python train.py --n_layer=16 --d_model=96 --n_head=2 --n_kv_head=1 --head_dim=64 --d_mlp=256 --vocab_size=9709 --activation="swiglu" --norm="layernorm" --norm_place="pre" --norm_eps=1e-05 --positions="rope" --rope_base=4050.0 --rope_fraction=0.5 --qk_norm=false --attn_scale=0.125 --bias="qkv" --tie_embeddings=true --parallel_block=false --init="uniform" --init_std_qkv=0.0416 --init_std_o=0.0 --init_std_up=0.0416 --init_std_down=0.0 --optimizer="soap_variant" --lr=0.00806 --beta1=0.95 --beta2=0.99 --weight_decay=0.21 --lr_head=0.00639 --grad_clip=1.0 --warmup_steps=200 --schedule="wsd" --decay_fraction=0.947 --decay_shape="linear" --final_lr_fraction=0.0 --batch_tokens=[16384, 32768, 65536, 131072] --seq_len=512 --doc_mask=true --train_tokens=106900000 --steps=2002 --dataset="wikipedia_en"
Each number is 128 + 24 x the weight over the matrix's rms, rounded and kept within 0 to 255. Layers, rows and columns count from 0. Numbers have three digits each.

# layer 10 MLP down, 96x256, rms 0.149, rows 0-95, columns 128-255
109112121151110130136150135124131124179130116094081109144173154163099121109091139141130112131088122167117075119086118123121107159124128147119118104101139135093079143114175157169099127088071112121070127120130132115119105136153141115101103118097120111149132150146124144101172140146077077157154131104106126151121089144114104101136156147129104136137116157146128115146101086141107131164106
083103128099133131165122105135131143144129150145138116106190137109148128117112128091131064112108165111115140096118138123089109105096166109136142132149154160139147172113142103132109109140135143137131120124154089158120090152149082160112100109079115091144094126151101079124150116126151103155118089138147094119153177095125093148129107101116140109166117140095148098101135136133128153140138
114194134127159143118118140124131161131096139105158113155089154131146124115140137123128165136135111080138113107108106121146114142123086103123135096137143171134122126117140187110136137103136118086171144188114134150148131127096141158151136145128121113116136143108139133150089157134129102117095105142104111158105177136129116161154158137150121113121076159127138143127111122131109124122141
109090143114124120157150116127055104155125128112127143166114119138120141118127113131127112140101144132155088158085133117111097092140090148093112127161136133128110130149153117142085141159142197138101143139101104092128070129093134169125120117100122157142138148177067104122103153092175129156092156124096131127096160161141132129121106155110169087104107111140133113153110114089132124122151
189181069060087141137129135120135101137133120133147107133151149150125062135128118146141125112120109095088127136155162182149101092151114159116139086129137126145150131145161130137159144136094141146129150138115112148145082147172157169142135174132150091151116088143119066123107154163117082102107143147166154145108155143112092109146117112096108148108106130129155133152171120174104114094117
147130145122108136137122171125162125144099128134138137135116121107130113102158098153133123120098123137131156098134149111148157096134124116110114148116089155119141107138114132142143130161121129130143126112146108173107134121121108117131123108143104139124149131106119128177142139088134172115141109120155179126137092130133124121147111140062085134158101132137123133141104120084130110128117
146126149125034136128093118107157165112206148126165141126120137128123157145078097111075089081128141153132130142128071129114128108096120095104134130141134147154087078128106152091103122109101147135123155095136139147148098160121105169079122135160157104119133116109110086079086126137154113133125114142114120128098150173113135126088135111108101135073161125086113126147099090118118110133164
157128147134125145155123122143163082118148135151118115047140160115125133124103166087140091106087134087149145142149134163124111125084082221143120129092163158150163121137175147136170124088144144140116152176125108140138106128124141133128136150140124147089132123141172135113141121096108118164166103104156112158128126150124170118139090136135091144095101132135148123116140094146119129165142
100134147138108164133143101153150116169137139113113111109132093133118130127136144100102148108127121137115121164129169179171138156124149148139129152135101159173128093114115139110179124135112128109115131133120157144130112125131141149103091107154204127099119128163088133093104107160131128143153163141152121125083135128120131122125153116149094113135124109106132141099126137126175109128143
104158161160144131127124126128150130111164120105171082132144135108078149104102164148181144165116127100112088128131154100131124113117148153133113140128147199065137142183142130118153139140139114119125191156155135128174095133142118101160103100122135102100120139111129141113136154102138148122144096110126156102176124134141102110126136136120123134070110153149124153127144114138121129080145
085124169116152108081120098106097079146144122119113136116114131182087103116127116095128159093115104117139119138093131104137150151131143141119088114145163130139157050123115131155136120140168100050114079115100133123116079134102131116137155083107168134144107141147157124154137097099151167127093143113128169092103126089137149131134179135123122105111124143171098170141128099142129160139141
121140110123155204148163107154156137110128121115134173173148110072144125162160117174114162145149170126146140171157126095110169143116138189084096156126135092137144106121118188111131147131165113138118146121149112125099095196079127063171101122171103140138123131107128139155110119114110121103148110131160112090112123134171118150136120140121144147111131134124142098134136112137121125124118
104124146130097160141127122120110133118171146123157105145172059119133124126115098110148115138105139158115137098088125142112112142093117117130136120149124150106121178120113126131116083123104118075105115164115101129127124140170117130136126139120114120145118115135157159102131144153154120144125105098120160089142133077132071167152101113172142101124173104108112114122071100131116153118090
131098190136117181132109113103134170120156131079121139120129143097112136157121161085121125134134122176123164142112157097111138097126125145108148147129162106115128114172103137161130117131115130161129140139102105150117100120187140201147157121145093106139145124106138110108138146142132137142137140153113118181120124120101140151129134090100135114123113093138172126137092120117127182107141
138153068138129130114121151125182144121134171111118101165111131116139116170108180123119098137119149142131143093104130142118110169071162148164146117169089159102170117102124173152122126149100068089140137131106155105103123168155120110121103147128163111120154158118139098159119133088097068096127138119156147121133132139138102151139142124126159105129079157142106087181077112134103105129181
141103136137098133112097117095133148113142087109151145178144135122130156141117159110154130104115202155136150072127154142100137112107139165121176113084133083125120154110128114087149126132127121155107093124146158106139122097168123119124138116124101060149110086127129146161114141141126106136189105128160097148102158109111125087138111146134109131134156125113160170132129134145149150126118
114104104134183126069129173101124128120114123093108129128219128138109114150142104171142116138095127120126133145163105161127125127125108104115134127129098132124121154111102133120143125112099103158158096084081108125137119098148129138141105097161116149116116134085132121144152118118150188127131125156154119115158096125162109121134122143098102135105123091080144142095104085145149129174162
129101113110124165134124186116161134129150157118076139126141181177111142143121123128090109163113114133115130127149143125139128093163114144133122109078100134162107122142104133129095109149097163130134121129137114117106127122147131139157113071146116163130145121131139136143145101123193153161128113119104113110143154137076139101106132160109161152137118123038117182157092130133118131153168
142131134120130107138144129114131160130135144157116117129092136131111113143096104150108105104137106182150131122152111183142133117150146121072157126102147123139157058155090125135134163170125112121135149155101104147195110157115117146166118147131115086119150140188153122135166128155141113087091141083135111123124119113140134159126134078102104121121137151148149098112130121069103113120147
151133112132108152139115158141128120134130139168134148101100137106161129144139176144106118130111166143097159115144155134149112110150095137107104154164077103146129109115126110133109131112174085152094170129111129139085154080092166139121147154156125110146134093099090126145118143127142111127135109145083126120092092163108122110102116123097132157104134133125112180114130121097116137147134
129095114120128153166135135075133102110106153132082124145158144127125140119108084108134152101134161155125128115117139113107126132106136114164135127141087161103074132150148097079137137130093128102071157121167149106080116138158144127152119145131165123117119126100122178103124151130113118178104107189105130119172110097133135176140169182142120119125128115152162119100107145146186141099091
146118123116135110134143116128142136087135126128124123129057150136165161144147108122104138137153127136121102119120107105158153102142108143126143129124155144152152167137111129119134145099158142129128121121155136104084132136146156082131116123129156164094138131158108154157119109155152156125128103148173147151144097152110131162143100115152138129105159174120141098195148143123140123138147
102081081174139145131176124122153114161130142097089107091147120148136116125119125100145124139130133152049107085165105154142128141150130132080153121143162140159163145142155127124106171128129118104127096094131142165146116109144087152135140136125126115154078129113121172103139129115138095139172125137169149111131145081154129103139120148080133087136122137129142138182142126143115076139137
144103121102129073112127157091113144163122141148074102131043104144160118108102135086100104111136118133112129144093105160143116083108124185145130113146135135116099131113093099115165109119121098161107099097150130103109139129105120122098129120124146111058079117132131129166126128138117124121145161131107134110095125128121137182131093105128147158148104129188116160122136159120099168094142
123101152151101120124149136127120121125159114142106079135106116130129142109077123089133125135125099099178136104163130104152124114121100174137135207102115096101148160130160110139137161113120114143091115147114160124099090128085137084112121141146170110090147061146161156091155143139140147121119105177088112147121107137118089123138129131126107108109160144114118104119180126159157090142126
107137138142143122148118084124133102124118118121123152148164124115156142132128141131150122142166099141135135101130107117129122153093092157150127119098150169148080133147159108131103106120147076160131127095138087148126111145124125117110113106143148113093108119151156139108121115087174125111138099143107126156173153153124157160121127136140123125077166122156131145124136102164129119145127
112118075077148148172128137130127109133110140164107099135150132168161159129129136101130060108123117141162135100113122108104136111095136135111129171131143122115144087131121161052117150116086146149151154097102108122132140138183143122109105145081107113108118110140141152112108150171132141096158128118125131100119138117147112166109136113138090112162139150133087144097113143133129141128133
136086094083111115090156165134197181082140104163118092090092105111153169143140124142174138162152124119153126154140148162161136045135133151081148139146111121133158122131149137156114116089147105130084131137135115152162126126137085106157153135120124141113135126129112114116104114158108131153133102122098150156083142124157144100147154132050129142118131144105150118141103159133163142117133
117145132108101101135140120106127170143144134133140183135064155104138118097150093095155136098141142160085093107112087133141083184132154107128141153138119155110132166099108121128101153118120151155143140164142148115114155151089150143134151105161128124131139118078097149167141114118157073137091180118176132120148113128116146124151145130118098111132050135120113115160142158108122160130138
142154167137123080146123152136116084150129182138143152137111146156111108126090126129127179125085098150107102141129124135133117145162109141130144119158144166139163162124128163107126122171138132129161159125134145145145145149141095107126132131132147127112153140127123114118106121129141169138116093104166106102112145153137154090148096119095120133135103159120152143121103156154128145156168
127094114133111106137127148159120092087104121184126123128089113028098165140082145165122140165102109144102130141118141126154135102114122120143131138100109156131142120167128142133119131105088090151145157150132118116112110138139146140153099074133124137144119139089111139070111124098158141128128141147124116117109130136062112125160143144143095135129173110144103118113112152091124146117137
121103126111123133111138123109117131126151087125193077090111122158131160113104150147128113140153114134133120146075157135138111141139125137109094104110116121157137146116134115140102115142116125151146110141081133121117080105145147133121093133143174140183111174163144147162156123133121122111115128116107114153128137147123137135129144150145130132096144153146144157148136126138136098126135
139113139119104107124144128130132111118101138156079150087139167101170120169147116151138149143124101133097164109158125118134106160156152071155117088135097130072140133151100151167120134125125098144153102098142113139127147115108112136118144097147136125132103129136131065178156084181170147113135114140142154149096108118091129160124127102087092113133128128101106129143124136084159095122134
124152109112145135108096115131096147143101147131090131121126160103061120111137116091120147145125151147142099077172084123122148110132121142149145186180113123110146111172097119113133154108117142152103132120111149091105134068128080127107103098149097148130143116129095116145120121138139135144143105151120110153088108127112125045169129152167080148144111135153087137120120149155129103132116
146114113103151131123118105102148111095119134153109135104155099130166180076131121151138161149090112135108116158114088128163127121144158122150094111162134117093130143121140174126118139084144133148127143094144140127157090121147175142134072135109088119113139146126176142142102126100108153148104149138136119130167159121123123119120124131193142069139147115096164143075170112158107128147119
144108080137110101130145116135085129124147109147108115134125132094143125134103155122054107126135147120156089127108149117145096118126144106164148138094081115141141106129109094145151144164153150115094140162199142107114085139146139141105106194140144108114157180165127126075126112107143155125133104170145121128109088125109107135096144092139124142127109130119154125176143084111108113121164
100165124131137112129126157130160113155121127135129111134149091117120170163121127156138125110098020111092143156124142137128114124117132138140126099110151162113097130099131114134160173093079141125111105125142152113110185134104122128099126091085131123114140107085088119120134101138124142112128160100119135119113071157121142102116133079158127109163159143099103124129116140088144144128088
130122191121115116103117128108065159163068093098117147104154141158188127140092154087126104109161140107146127123132149155158126109119102170107116143071157130091165109117144129130153146146126143138149136152130137126099141102141158116130137127095077058055179109130146070151118121134109113106127134133132120137119107135134162144133138119114109163152144147146120117149160175110128130122153
137139127134085126145153117101116116131123097102175149062147161096106139159164100137106139094090133127122128120090095130125113102068147112133107145143107124108146128111148129112140132082150192168115138159147160137114095105114154122124113102106067127122159087140142124090109137104152109124102127154135085111119121134133133129174118139119110168098117169139157128125138206124099142099121
115115152125098123091134189103141157096156164152150105129118086127121123087126117125123105133092121123136167097140151147119160134162133126127110147170142170145097116079141138114143130147124129099164125112159131099138114141056149139135112147121093100098124131127059123108124150093184154178146125167121130114131093137183139124086142113112117142108110130128168113118138177156147149103090
116148115102144128130173123170100135131135124125114119145072104130102124116054111110116143099123114094139118147111146127147143131135110128125120126157110140140165127128064131088117141131121116195102094123151108138122189156111114116118117157141120152159100116171093127146185113127142113168150116158156110094128117105114142123126136094159154122151129155164167160130137138111142125107135
175102117096127134107095139124106135161109147171103112156136099146112165108124119106136124152183143142133128104132131144121135142148153132138099131138114083092118118117165114101140142120139160143106108163138104125080114119130135136134133131100161112155142158141119121119179113125143138121099138135151130115167147108147140096124149108129094145126049176096110123153151078142098124095122
164122130192159142104099126077118109122079090130159124150099135160129110147122128167145155137153115099110142116163139114117150137146096119145138166147088099132118081118071135147140122113137075147139164157136125121149102150112107146130166160092123132137091113115146124145138167126133099177077169109130149075097125131112149141125113115129137160139061096125155130131109110135106128105186
179140112123154125132131119156122165129126115149119136103097143152113106053097121102127111126123149151136095128097123114109087121110160124095140135124136117107120161146161128119115148148140114120109121132097132072125147157086095108128072130104081119155064103142123159094131112147137087109072103122091127145111130119113143143110143135154180103105144144132121132129091167118151175121106
147094111072160169167138109136159110170119090150120158134122090169159152123120114162132130133156166090100128127123161134100122162150186138141163128125127120134147087100128116095132119144141125116134157136079146142106106150127154143106115123131107148179168108149134166085154110137128110157100108078151115118132156119120088128143108133121138136159126149134107128106162096153104109142147
136121134140130088105155154131098173115132100120137124144151098159069166113142138157172133139120132141135110153108142142134145105135153127107138119125106170128112129138089116158093102107112130198143117139144132092131143116122143086101188115113106185097124157141154175134116132122099110132149105109120159120132122118124118137168101140118120156107097129123134140141118123147132137130114
156100136108135103156118159128140049100170090142116113129134132109102129105057149126133167128150130137132137119179185138139129117104139147126128153130096140145130150148153125131144142139139187138112098207118116130150098129129139123130151126098143141147118132121133120095144140127171113119124111086150131132113115103147118099156122096138155114127130101113154151154076112111167166117160
094132123099152144155172076144140100094150155111182153125150171122106093188129121152157143125115098135130150135162123169176097136126084163112100107098140129119169109157145155137097135135120083130108117125151147123135134119143142132123117104163136089068095066098078149102144128126119134116117120148121117146100113065131158200108099159160144122129132113132116149171111114131075126109092
098146174110155127102046155138134177073173132142118101109131150089119099113144137128168131194096143152126126091095134099120151125169171112157126090134114140113086123142139120208152109179067144121116130112152092122113132126130132133157154144125156180138133136138110171169140112144102133133126117142127134183135138159110101119074138156123132143175137123106145134158148136114097149131110
165100092138120182133180147151133113141127159107130134155150132101078144139113143171084135102121104161145137167167138072147165116144124155111186113092154109142137111118137165134103196129121069169160096129080130100124130178118119155119138112104149136180103120119095146120138151113117123130147122143124122115132074120115131168101129129132144098119129184140082147119131120135184125069122
115127158146132152145088116141108113129123094130137132102161110089119131155139112150139137109132120101151120100144149133127115117103153127143130142143113123125116139081123130121109058165152112115097126075142095111081142145167126149089125061161140114110155117127125174066131109138110130170143124143122149103124112149147134140103118126110150155120135111116140108120095116130122115136157
121120112121130122181112182121117097135118120139100136143155119121140121158105132158145114126164127120082193180190140145107137114186129161088152137151162115110119161170160133107184155112131118135126085134170113177105116161123092119120141068238160139117130093171100148118095095109124143132075088144143171125137093124125061121150113106118129129133175111078106107151127122082134118114102
133157080156103114152140108171132126133150144110137118155104143117107114129130087134096133135129140140082093114099125121132133102144127126135128089097169093090172159114139126103097106102141134105143117113124096143134084143193115158137153128138098136165141160095128134141153126095105089135091165142069125170153121153079148131134103076093134142124117139120147120102083099132102134131120
153122124174148062150136116076109105097091102101166137162082138134130142128158091116131130177132135118088147142146157101085172125102137097149109143152172138159112094128132143143149136144125142161077126109151123117119138107157078167154097105134146159115142121156125101128139104122150143161176141092127129167110117135106130102118147112149154118148124090127112121112122145156140107146115
116139120172131120145145135114095154144104111158136114171099149124128126110117127121118149143116143148088145106128134139142089114106159151125166126121148123139146119091151120159097162179127149071104117105105158126146141135136135129162122129136119098149137129156183104117103131113117116147128140134141086107137164121136125117100110104126131120126177109131136112095129116100154120128081
179156124161127119136104094122143160116117085102101092119121119151140129143105107137117094156141128146116129155175158127133129137140112106114142131109148154127101134129165166131070101135160099126119172172113138199114147170133128119124121116149127110148122104080098145147105160143134127103139114107142133155161161105134132139145118156105107121137106117151099179115097083101088133095154
153147114126122148145082188124185146121104124179169120135156134144108124127100079128081108128125117128094194134137129105139132137171121142121109129099150141103053132121138100119105123151104123139131146103108114124131157133154124145106116100143125090099119113103182129118090121128110124135133114137137144118107092151119108132176091143120150168130148104148094147165104134125143099124082
161105147109127126123123147178128137124139143108124176134135108132105147154108129144087143130138141128129105116103150127136126098117120137103073165089163135136146176139124158184149139143161145121137120124140129120110157124130134120142170116132155129139107116093100177110138120137062197112144179126128101129104129112117139123150123071060152140085124174165149102132140141140112140102134
184129116105118123123181114150085084116113155133124097130113156146159121129136166109148114164119159112085135116103096128139149146143095143142091145147189164141122124131133143109168121119110144134154143160143139150153107144157118119188140159134118113120121171134109127121130092103130110125152126127147168097139150123110148127073109141164155139086125128117142074151102142139124127138139
117105156130138131127154148114117120172098136114140116127122175104146163109094134131111129161143124100139100162112164133121115152082143114108084139164147171092115166158149111149135129070175101089130115135098152146110130147127144101153141100064138149144169079137122134136103095131119114097128133148109105126170111137168122114134139104115178102101124158126132113155116139130091074107101
153159115137109130128120143149128122146142156093144130107139108182119150136116113142075110121108117132142077127130147069154164113129109122112161109130166121121123147073145133107156150121177152123137178109137145173092133071119100136164111178132115092158122100145136123101176160130114101122132143128149125107118137099155133145125131139097133130156122116124175132120102149083125120146089
146152142111132131128103156096116112131098095120152132118097144169138071137120115140163124106153121130124151092129145142131147120142118156140105130148159115154123147127150116118065102126124109118124124123129091131129101159101113146149132120127110139090135152158131132130123124111134153118133130108171134164143124126143089152164076135114128136151068068150094143121122140091112097114151
071121162130110103108140100125169123139140139075152161115076160118126138092133128107135135126142124109107146146131076156149130098114150098156128109085106105127103175187126089145185091138094152146130140119171127090111107139128126185116152133095105183133160131137111109116138132091174133115151171127151122119107108082132090138127113135095115127133139176143157096146149187123078107127133
123122091166126126140125115155099142105161134159130142157158183158097126159148104148121090094140105154131088155137115153132173115132166141137134139128133100149142137120138093109117125184132099115097101130132121125073092121137110121128128130163079116135123147126122113140100153102088097098138171116151140151139143152157086115111142101107110132123134098161092170142107131149114120102181
148151208160138148135161155123099132105116077133082151105118141123118157158130149134127144126114104115096100119112093115119103112087109133117119160104114137145135139168146123142099114172122100142149126132098072116108115138123135155083127124147113116125162144133131140168140122156098134115123131111146127131167141120112150095147150119124134114114130118129145124154119158161105139130146
165111120125114141147114145121170111076160105125107099117140114141107121100163128117115136091092096129136146091143124145102131127142114124149165101135117080110158143081142090100134144104076111114122188135150110107128126133093138193113121108125149131129157096137131128127070103120157121096109119147090099124088094182122138137113140100139141165166130152130118100140159154149117112137166
138095103132056146173163133129177126104135089117126090131116127154115089096125118156140132120135154144122148117106100146127165165125131133117117193116186116075146123110093137116170110163114112123153133163127167105139135079151133122109161129136104136111173110152091114123161157153124105132131137121130128113117119117143130129156100114124086150086129132138106117111099151103122140124102
133164136157120146134113082140106123107118128120148153091109113137103137095118108132107144094101129104113110124102151124102148151141124118120150116088127115124090114148145134124067092155147140104121071127154160111131126122188121135129150135193126099161133117130144127098096104080128159159136137108125099155128136144110113158105105102140143143148125127122127164115164133113147159114095
116170152110133127151115100078148129089156133167160125121108156125160150134090076131111127122135149107108074100136138151160139109148176089117162136136123117069081155128120136147096111121119133164087090164084140128130103130123131089103100134142084110081124091148145075124125053078102146151123116146154111132105108144145082130116104167113105172120127123143111111077121139105122087079131
199133093153120135147155162173162153151114119104130120134108094110111104114111128137113094109115105145105146129099103115152134134079137116145132088159108153072133148163108138151159131110129077146115133135089151128123142099143144140136135104145123068132125135141122129126077094106143120119152134161088154123141116173119159069128137125141092127155123148150140113129121127165132161181134
120111100135111112158147122150144115124096157154117095091124086125119136067132122113124131119138150097096090104120196109120165160130140125155112144126130141098166131130069147121111116161172115131117144105108125077140162088122124141100137141145123105121103131129125131103141148120117111114092087108123126079122158084128126112145133115130098111155111170131105160134153115120147112109120
123140137156095114170061113095147139118086113123110140106103151131124139127171085114134106101124107131067133092087122105144097141128107112141119100110126126120117130117134123190119127108099111130131121131135122153132114116052140151117117124137137132135127087214115096160126108169154083120108129127152102113153137116151086144145113175085155104127084120162129096138158162071115137119125
132137165166165132137120137091074126151113173144103109166132109101128112101108174118124156141132089091098118120125113130096152157163069142133142123117146142140134130163141131161110126131149097091151128165137128103142154122145145142142125131144084140140094134101108098105087150131102100121117163147123142140122136121125145128125100199116129144116137118141165136123146096152153132147135
150119108132161097161164151096096121120112130126113136122140111133129086112190096110119113115118168106125148147125115118119134169079163100104074115132158111135211126096131114096165130123127120140115115105121087122117122135128163093110119148115163121123113135123141135124119120068113076124113138110128109167126149097131135166148132117145133141133123096106114114116071093122139105138114
134117129088153129161160133168122091115125131126148124091136151097114153121153165084154137163145126137107102164136138099103087148090093117111137164131158096119096152170111130120161142130147194139104085120106109122132132127115122138161129138116100114151113160144137119113125134156110132138117119127131092098175092133152131136127148119122108140125136150127139103147143114117118093119128
115133141144121132158136112125113137148125144149117122123088129116132152169158095120137151141116132105103086114152112116148142127132109113128146134088159122154100167187143106084165149073114121169159143147153103144161104114136116117092140146085127135134160158153099145099164077167112128149128090117119100117096081097126145100091122163103149144142136111111100121148120134135167163117136
158126139124121111111129159126131182107122119162108074119130104090143122127128114139137175155165117067097091166105177104139142183129143095125142110127141112136110131099179137169114156178145129115101119107105122147153110125130121153155136105125129127140173162166148140170115079122133101122085128123135125094150160111139148138180135122137155160185126139111129108134127116156095056130120
148117137127086099117142125122120139132148126108134139132148110152139144112109120115127136133134109145127142135100110147161111098133139135167171108154126156128086103097136159157141147116117134147139120124197146102134155126119106118142128120114128108142115155146142076130118134142175114150053096140131150138118129129133129087160129146164165095144128151170141072101110126134159117125110
150102140080104107121112129111158085141109116133119120146129148111078128089120142104128091136152109126104131109098134123130112130109101137105123122147128134097142124130114134182078142142156124131125109153111135157078114132133188135085100136139129108132135132145121121107138135126148099121128147107103085118115130135080129128126125143139108077122150151145132139111135142113120066151165
110123143127107138160144135141145133123111142191115132137118146151106089098113106113143099120129130139138083150131146120139137164115137102152108141109108076082078132159114141123116150141156142088112080108134094114115097129146137137130171129134115111112128135126110145142114072105090119085109149112123128118123102149145116144132136106151114119133132124136120149111117125133085157127111
103159120148128085140128128145138141117123115110139131120128182099087145127096184116130164107170143112114156125164144131116097097125126160106154161142155135146106088152131142157150110137137111098100094094116123149149099131150129075124120117139188139121113113157132106108131087119141125112112101122139112108131139094126171144095116160131076161127104148147117099122129159082091145107125
124141133140114117143114147100062112141124136142131113154173131108179137113086164125124132149165130118148119118137153136175127159144164140138103114138128104092141138126106108130087131126111138130150079134112128145102135123123098136167140127110091140103158135122125076122134138125149111120140117119123114098117102096142157159150128094146172175165149127082111178106110084136102098121124
109134115086130129103109156130112114104071136124116164134133104145141156091180120105161105125182150134133089151137152180122142097102143118110128202100130108098102140126102106117109096147106151127144174138114101136153144116156120121137107125154085111163165121108149119139133157137096176110172112141104131105128170084117182113144164139145117104091129116127095114142121117119167115086147
170160145119128152134165148122143114135144156076098152113116111123146111128151099161165105116103141140090139125119134118150124106163135092147143157108130151111100137100117128130100121121115148119143149128156130104135113104106196124152095136146118130097131114153118116174135126138151109113136115125125163167123153118127125130127117108130122149070137158163122118061125141128118089091154
097134120131159127098140104099132072090144115156108120139070119116136135147153122127113119111116120112102152108113095109149131080108119103182130122167110113126103112119152123157132168183150127102155147165145142114166128155092111157145135156120122109141083146145137118105173100110134147115118147140110096147082108135123089127161097115168044124144111126147144137081159148140093151143123
110162158110106130146129080156094150160105152140158099169136092133122079160146129156100097124194091159135101095101126132084185156124112136139059116099148134111171130114163166141146139151153101106137107120146120133139167122138119129155125158145087138127140147114126129121092141131117166146112107125138090121139148128151109143159160091149165106146125091105118153133103146161132127113090
135119133136087146124092106147135112096168125094106142139127113084130086138143138133114112145175121123133091132151157103130132102126136125118119151128106162141115132129114105130071148084102089099158122136166161158133134127103129129105116124127141118113117132121120092191139076103139108148110119120106151117115113131125136102159110107085148139150159118149131174140072128108120112138117
120138122108127101147105130142145071123149133122195159110133143117120153133166095162119104094149097147124136110125126123194139127125091157085116117133182107157144131128174160160132143120108114132130114128149146112099161154153128171141143097099184100118146096135096119133136174109120108173121153083121166132102113153111138114137106140152140172131101136111088132144136084146104153143131
155116174191120123109114155099100144128142140124132158114112118103159107108121140130153194125104138125092135136082140159122113207136106161123120126114156122130150135099149150110088094116128146114111134099118139105121126152136142130124120129090126118111159110115122093155133126065115124122082158125175110119111123133145147139110120123142139128105090133135139092126149096115102134131124
121119112134124138116157140114114115117169119108118112174144096141120114123128098115091124136142135126137156122123169114187099112143113144087133098088130080150135151169137143146123122143087093095127122116128127117121126151132131138117166098120067098131141169128108163163143120103167156122118110105152137168103116130096126126153148082174100123139082099076092176154125109120141122139138
098145099109127186114154151136160130160132104138159141146106130130133133072113144115119113102143135165151125113083103120091116129164153161111148142085101108153132143121152097136116092173113110168167123112135140147127092158136131109101158136143098167143107131137120137130078132149116124133096109171107087129132181129141104199172124119116168105064143169103159136125109137126090122129131
141170100116117102105126124142119147108131119098139102138144130117170155091090112080101170171131122115104137150150137129107149099120165124142149114163140118104110127127130139124110157138117118154115096124141130133140131153150084106177169129127105089096107118113142143106123151110084122144140118109102132169141121077143125151109071164130120103113122126101174181088129123140131147093138
136150134133170107161152105147141100113164099153084136127132139113138087123104125068125133122100136102100103087101140135137111105120140105161103145128104133124128114152088168113140123161128107092119139139092127163161115036166102120125162202124132139101119088155139127157064123137146109159128118136109083101116132100070141147061147131118114133120184114098133143137143160082134133174121
135110102070109130150132108127134125121130167147120135136167121161133138173134102136095109126147132105112151150151126133130081132121126133073107113140118098115091113115153117138159114138154141167107043107125125112063148105126094122150122100128115099130109163153179095132139108134090121088172197143129112177132118102149162130142138147116120135113134120117153096104144107126138159129127
147103131118113184106149169087071119133118114135119123133149145127117092135113098168138113135133140113109151122139126144168125110154151091172143105070139114112076139147124136165131086132158117175158130173150122145119152119128124146106198074093070172143095143129157147155118094133128125135156141118132204133118108064135107142104155155127143110102098127128184154107143101158095147145128
142125155113135086124120137136127130077139180138103148155125147106117119107104099109141108108127104128134134114160080172128124147114110110110157097137096131058125132111119116113172155142106117119139119124148164122104133140153125106146137115142142124137141155155143172102139103152119110151107109123090133140145131167110122135114140151155095164149203139114103092088129138114158139147142